{
  "norm_place": "pre",
  "bias": "none",
  "tie_embeddings": false,
  "lr": 0.00124,
  "warmup_steps": 0,
  "decay_shape": "sqrt",
  "seq_len": 384,
  "doc_mask": true
}
Each number is 128 + 32 x the weight over its row's rms, rounded and kept within 0 to 255. Layers, rows and columns count from 0. The size above them is the row's rms in percent of the matrix's.

# layer 7 MLP down (transposed), 3072x768, rms 0.0347, rows 1277-1293, columns 192-255
size [ 97 104 101 100 101  99  97  98  98 100 100  99 101 100  99  96 101]
[[119 167 116 168 130 116  99 162 114 148 161 107 109 148 104 104 112 169  87 157  38 122  69  83 102 194 138  91 134 118 142  84 131 121  79 121  92 136 119 181 106 142 144 144 150 140 122 121  69 118 123 178 151 121 127 113 102  89 151 138 117 118 132 177]
 [ 99 104 176  82  78 194 127 168 148 125  88 132 135 127 126  99 166 112 164 128 132 116 140 115 104 179 153 155  82  76 142 145 155 149 126 114 118 109 117 134 123 128  70 160 126 165 136 117 143 112 185 123 184  93 136 159 102 147  65 143 103 157 191  87]
 [114  94 141 138  84 167 172 131 137 186 112 114 121  77 149 123 101 152 122  65 145 174 166  92  86 107  78 117  38 148 131 146 123 142  93  91 165  85 111 126 118 121 136 150 142  97 138 183 197  89 124 123  98 137 177 152 124  96  87 125 120  81 182  91]
 [112 142  77 146 169  90 116 116  91 121 159 161 211 138 172 114 108 152 107 168 173 153  93 176 156 179 152 118 128  70 106 110 100 130 184 141  69 139 159 135 138 205  73  99  82 162 132 137 133 122 102  73 149  68 127  87 130 156 174  88 109 135 118 150]
 [151  56 146 129 177 105 110 127 137 123 128 182 130 135  73 121 101  98  95 116 153  85 147 139 145 128 157 151 109 185 157 215 161 175 122 132 155 144  81  54 193 114 164 145 130 139 107  89 141  91 177 130  92 117 138  72 133 164  91 126 145 126  98 191]
 [130 126  87 154 146 117 135 151 107 110 124  85  91  96 120 109 201 112 164 133 145 143 169 181  82  69 154 176 136  72 138 142 131 135  81 163 177 103 125 105 109  98 104 132 116 144 102 117 123  98 119 151 219 128 161 154 149 120  78 154 168 128 187 156]
 [ 75  95 163 101 106  94  97 126 136 156 135  82  96 155  74 135 128 130 148 102 139  88 124 116  79 104  80 120 135 117 114 128  77  89 171 122 144 116 184 121 108 103 195 144 126 124 127 162  97 158 162 127  91 125 108 132 115 131 186 167 169 135 109 130]
 [108 166  83 190 199 139 142 178 121 121 145 113  91 174 144  86  74 124 104  78 200 210 128 189 102 101  87 138 104 165 144 156 122 135 154 166  95 129 104  67  76 119 121 112 105 139 106  81 109 120 152 136 147 155 157 112 143  99 100 121 164 113 142 108]
 [114 112 112 113 133 128 116 132  42 117  95 123 121 165 168 108 134 170 177  52 133 137 102 164  74 113  85 210 140 150 119 151 158 192  79 181 125 146 180 111  69 153 132  86 115 158 101 151 117 110 150 127  82 157 162  89 122 109 109 132 221 139 141 142]
 [132 134 129 181  99  74  82 139 111 135 145 147  91 136 126 138 129 123 117  57  87 147 145 134 101 127 124 105 150 112 129 109  97 182 105 155  95 160 117 137  58 141 148  88 164 129  67  90 114 123 140 139  62 104  94 137 140 146 136 150 140 158 135  85]
 [131 167  91 104 128 102 141 116 158 171 151 139 133 162 119  91 169 175 190 168  67 134 179  98 120 134 103 134 127 160 117 114 132 177 113 203 161 143 208 121 147  71 158 138 127 145 150  99 159 148 140 126 150 105 185 111  94 183 105 173 157 135 143  95]
 [164 112 121 129 128 103 124 130 143 141 143 183 122 129 138 161 139 135 128 108 165 115 116 167  91 147 135  58 151  98 133 108 153 152 119 102 145  93 132  96 155 139 104 141 153 134  91  94 117  98 161 122 163 141 156 134 105 145 124 155 102 122  64  90]
 [145 102 127 107 161  80 144 124 123 108 196 112 229 133 168 144  75 158 168 123 171 130 150 143 151  87  76 138 113 144 145 114 133 160 138 104 163 127  86 137 143 161  98 138 168 126 108 184 170 126 158 125 164 146 174 101 120 101 175 158  99 164  75 124]
 [ 76 103 147 175 133  82 113  94 171 121 143 140  70 132 150 131 142 163 105 200 120 140 162 147 104 125 119 121 136 138 136 123 101 156 178 134 101 112 148  97 131 144 156 150  86 117 117 213 144 102 107 168 169  96 142 142 141 203 136 150 105 111 173 143]
 [135 155 156 196 115 117 100 105  88 108 106 108 116  78 182 102  86 124 165 120  94 134  88 107  85 102 146 151 188 147 109 151 111 135 104 147 163 155 142 162 209  84 133 139 154 118  86 124 116 137  86 116  83 157 162 190 128 100  88  83  88 109 108 166]
 [152 119  79 161  54 124 120 120 179 120  82  71 130  52 153 163 125 206 209 111 146  75  81 107 132 117 105 155 147 158 122 134 114 101 197 117 137 101 153 129 170 108 120 134 139 154 174 170 106 139 122 182 180 121 115 151 142 154  84 122 147 162 117 192]
 [119 130  61 155 137 110 136 147 171 127 136 143 132 108 173 107 168 139 204 109  89 106 149 245 127 108 153  78 103 102 154 133 100 163 139 152 132 137  91 161 118 123  80 143 135  96 101 133  40 139 133 163 118 142 184 177 107  97 111  57 165 152  76  97]]
# layer 7 MLP gate, 3072x768, rms 0.0406, rows 1278-1293, columns 192-255
size [105  97  99 102 100  99  95  99 103 101 100 100  99  99  97 101]
[[125 142 140 141  79  91  79 123 133  94 117 128 137 136  64 144 111 117 112 166  74  56 174 126 118  93 121  96 170 202 114 154 102 181  87 116 127 188 137 150 117 114 139 143  64 147 133 158 121 118 108 161 165 139 116 142 154 122 144 102 141 122 138 176]
 [136 115 100  88 157 117 125 125  91  60 109 150  77 188 114  80 120 110 173 140 101 151 136 122 122 143 171 139 101 159 131  90 115 101 117 116 106 112 146  91 118 115 108  99 154 157 215 116  77 126 116  97 161 122 140 150  93 127 115  95 102 129 151 164]
 [150 108 109 105 138 143 137  92 171  87 139 141 120 106 129 138 157 122 155 103  85 110 127 108 137 156  65 163 118 103 190 178 121 138 210 127 132 135 114 103 213 119 145  69 141 162 161  81 147 200 102 130 105 159 117 183 136 132 157  71 141 109 119 110]
 [ 94  79 118  98 135 136 141 177 149 137 133 159 137 121 119 108 177  66  99 131 131  80 170 128 196 100  98 119 173 124 188  88 116 152 187 116 150 147 151 112 138 124 115  56 126 128 123 184  98 141 149 130  95 149 122 148 126 160 135 122 164  85 103  46]
 [138 148 150 130 158 115 133  79 150 109 133 150 104 131 153 202 131 137 184 145  80 122 148 120 108 136 140  93 127 204  84  94 101 124  93 110  71 118 100 118  95 107  43 112  92  75 177  98 133 102 109  91 172  83 115 143 138 104 138 189 132 159  99 190]
 [114  66 165 106 135  92 126  62 187  76 125 100  95 118 163 141 142 146 172 139 142 208 131 164 107  87 129 117 108 131 115 124 132 123 140 142 117  91 145 147 150 106 102 168 174 122 124 144 122  64  84 120 178 155 117 125 131 104 125 176 102 136  94 113]
 [100 140 137  87 140  96 126 106 134 131 108 147 151 181  96 166 155 152 137 165 153 105 103 180 155 100 178 144 103 167 150 104 119 141  95 186 108 116 143 198 113 203 162 116 148 142  96 154 126  96 113 153 130 224 167 135 127 185 169 102  63  76  98 137]
 [161 105  93 157 132 134  92 107 142 134 186 188 166 120 113 176 150 142  64 147 125 118 147 124 143 116 142  93 102 201 109 110  61 111 191 201 136 159  82  87  94 143 118 119 161 141 141 142 147  94  90 115 112 129 116 171 116 129 156  88  95 155 120  83]
 [144 182 101 176  66 109 119 123  77 121  72 125  90 111  99 171 180 143 140 142 218  84 162 138 162 146 137 150 123 135 105 121 156 147 134 130 180 101 174 157 129  88 131 169 128 136 147 142  74 124  88 172 107 210 120 114 105 151 180 169 127  49  72 197]
 [150 145 140 110 104 150 111 130 160  34 185 125 156 144 127 160 135  91 101 145 144 172 187  97 133 118 125 130 160 175 115  92  83 173 124 163 105 105  83 115 122 144 154 130  80 147 120 159 132 165 118 169 102 202  72 167 155 166 116 122 127 126  78 108]
 [ 69 119 114 164 126 114 152 144 162 145 169 110 170 110 128 137 167 147 113  92 125 126 124 138 136 175 171 112  97 113 138 106 122 131 158 102 128 117 112 147 107 120 102 164 138 138 146  71  76  79 191 109 120  99 117 109 112 104 145 149 115 115 122  41]
 [112  84 118  86 108 131 155 133  91 101 145 121 157  95 158 105 147  81 123  99 171 153 132 116 140 125 144 105 143 108 122 137 155 148 129 131 115  75 174 155  63  91 105 126 154  97 103 116 199 113 159 172 136  98 162 155 177  87 120 151 118 115 150  83]
 [102 109  82 141 140 108 154 172 138 147 171  82 144 151 132 155 170  94 151 171 132 127 151 126 162 143 149 156 164 110 163 104 121 123 122 132 161 124 152  97  95  84 162 119 166 145 146 141 134 129 102 213 197 112  84  92 186 206 138 127  89 145 161 181]
 [148 128 157 105  65 114  90 182 152  69  86 125 128 109  83  91 168 101 160 134 132 188 152 160 136 107 130 141 133 126 149  93 195 147 176 165 108 102 174 174 165 182 159 132 203 156 135 113  76 138 192 125 128 101  69 138  89 148  98 139 122  90 126 124]
 [150 166 129  96 138 134 171 171 149 128 138 114  79 163  97  52 132  98  50 174 115 134  83 114 180  90 101 122  74  99 124 133 135 133  80 161 179 127 143  76 104 130  78 176 107 131 160 150 149 120 102 103  86 114  96 132 152 136 130 137  75 134 120 174]
 [116  99 188  61 137 112 136  82 131 151  93 115 137 165 128 125  82 120 115  85 101 126 152  46 156  70 165 136 166 153 149 165 109  66 113 173 108 125 161 114 136 173 113 179  95 163 145 102 121 127 128 131 202 208  83  46  88 133 134 114  83 139 164 152]]
# layer 7 MLP up, 3072x768, rms 0.0406, rows 1278-1293, columns 192-255
size [100 101 100 101 102  97  97  99 100 103  99 101 100  99 101 100]
[[ 80  63  91 128 144 155 156 160 130 169 143 143 155  64 184 126 164 185 124 168 134 147  66 122 139 130 115 177 130  93 136  99 100  17 114  83 108 126 157 145 140 105 111 132 166  94 111 133 161  68 189 125 149  73 152 141 109 154 121 143 109 122 146  68]
 [154 165 164 145 203 141  78 109 113 120 135 118 111 132 156 141 173  58 122 152 180 134 164 101 165 132  95 162 147 122  81 125 167 122 117  58  56 164 140 110 118 176 140 104 105 157 100 147 139 127 177 162 147 130 183 169 181  99 177 109 139  60 141 168]
 [111 133 142 121 136 160 110 202 145 164 147 100  86 111 150 148  96 100  79  73 111 108 151 143 171 168  60 133 106 105 101 116 164  86  78 129 161 137 153 129 149 155 128  85 106 121 153 130 171 182 149 162 137 188 109 190 125  95 166  78  72  79 147  87]
 [ 98  74 132 144 101 107  96  97 101 122 138 188 111 116 119 105 103  93 178 122 154 150 185 134 112 187 148 168 138 166 141 112 163  76 179 113  82 129 141 163 116 133 126 123 172 114  92 118 116 138 175 150 101  99 137 112  89 130 132 144 117 111 134 141]
 [105 147 116 135 148 115 127 168  82 138 107 151 111 143 136 180 149 128 116  80  97  36  83 143 135 127 137 156 160 146 122  35 123 111 147  59 118 190 151 149  93 112 206  95 122  88 121  96  97 158 144 122 121 163 131 121 210 168  81 145 193 159  21 118]
 [150  96 144 202 153 171 139 124  87 155 170 141  12 160 136 138  99 120 148 119 107 146 111 172 145 127 122 101 114 159 185  97 168 165 100 147  53 118 102 147 113 117 113  99 181 101 201 110  95 167  90 155  84 111 132 115 132 133 150 191 165 186 141 167]
 [152 225 140  70 126  58  81 117 140 172 108 128 115 173 165 124 120 138  91 119 180 135 138 164 111 122 111 155 149  88 119  99 142 146  88 131 106  66 113 172 109 106 168  67  43 133 118 155 130 121 141 152 115 123 168 181  90 141 111 120  83 123 157 103]
 [161 113 128 114 102 105 118  90  76 130  93 115 102 123 142 141 119  78 120  79 135 127 123  59 118 129 118 119 144 174 134 139 123 151 144 128 166 162 242 166 190 145  91 190 137 140 131 128 163 110 141 155  63  78 165 112 116 150 132  78 150 123 134 126]
 [134  90 132 127  80 135 135 154 179 136 155  56 115 142 170 141 122 156 160 124 129 157  93 117  93 136  90 126 135 123 100 149  72  95 145 104 134 158 104 127 132  83 127  63 170 105 106 194 196  75 101 129 109  83 130 198 120 146  72 133  92  78 152 122]
 [129  89 117 151 166 165 150 123 114 173 151 100  95 112 138 102 133  87 168  67 120 124 147 147 137 118 106 147 129 109  87  91  70  97 134 169  73  83  53 121 141 204 122 146 134 137 106 104  95 163 137  93 125 104 137 167 176  69 133 126 142 132 135 113]
 [163 146 107 122 171 144 173 117  95 155 163 146 116 127 144 101 131 130 171  90 131  98 146 122 194 100 156  84 103 131 124 103 113 109 149 115 104 128 148 141 157 163  71 155 155 152  80  63 118  76 207  87 138 192 139 113 150  83 123 117  93 123 105 104]
 [133  88 130 117 111 115  97  76 104  89 149  89 122 149 126  99 120 142 125 145 128  68 108  94  99 175 169 176 135 108  99 124 199 164 145  93  73 109 161 160 115 101 109 100 176 190 100 127 139 134 151 120 156  97 183 122 168 116 207 149 161  76 127 167]
 [162  92 110 191 117  77 147 110 135  88  84 152  90 130 125 139  96 134 149 117 120 104 127  99 179 162 119  69 132 155 158  86 182 139 127  89  63 175 172  87 138  93 104 153  79 123 118 121 166 131 143 109 115 118 117 103 121  93  90 123 155 158 137 200]
 [103  85 158 118 167 162  97 137 104 211  96 152 151 133  96 137 101 117 176 158  96 132  95 157 191 169 122 117 177 137 120 154  92 137 122 148 105 116 119 105 143 158  88  59 159 102 123 196 118 119 166 141 126 195  95 128  94 126 114 107 136 108 131 166]
 [133 109 119 125 115 113 152 116 105 108 115 162 107 133 146 128  75 123 137 141 152 138 179 102 104 159 117 103 169 114 157 145 122 139 108  74 132 140 132 161 172 165 174 129 180 167 136 115 119 135 113 124 101 128 107  64 148  81 129 136 128 119 109 145]
 [ 92 140 115 143 148 148 111  79 133 171 142 103  53 160 187 124 107 135 176 101 168 206 118 147  99  92 140 144 178 109 147 134 154 125  68 125 161 172 113 148 117 193 130 184 110  99 178 159 106 151  84 124 167 164 111 144  85 117 163 169 136 146 159 140]]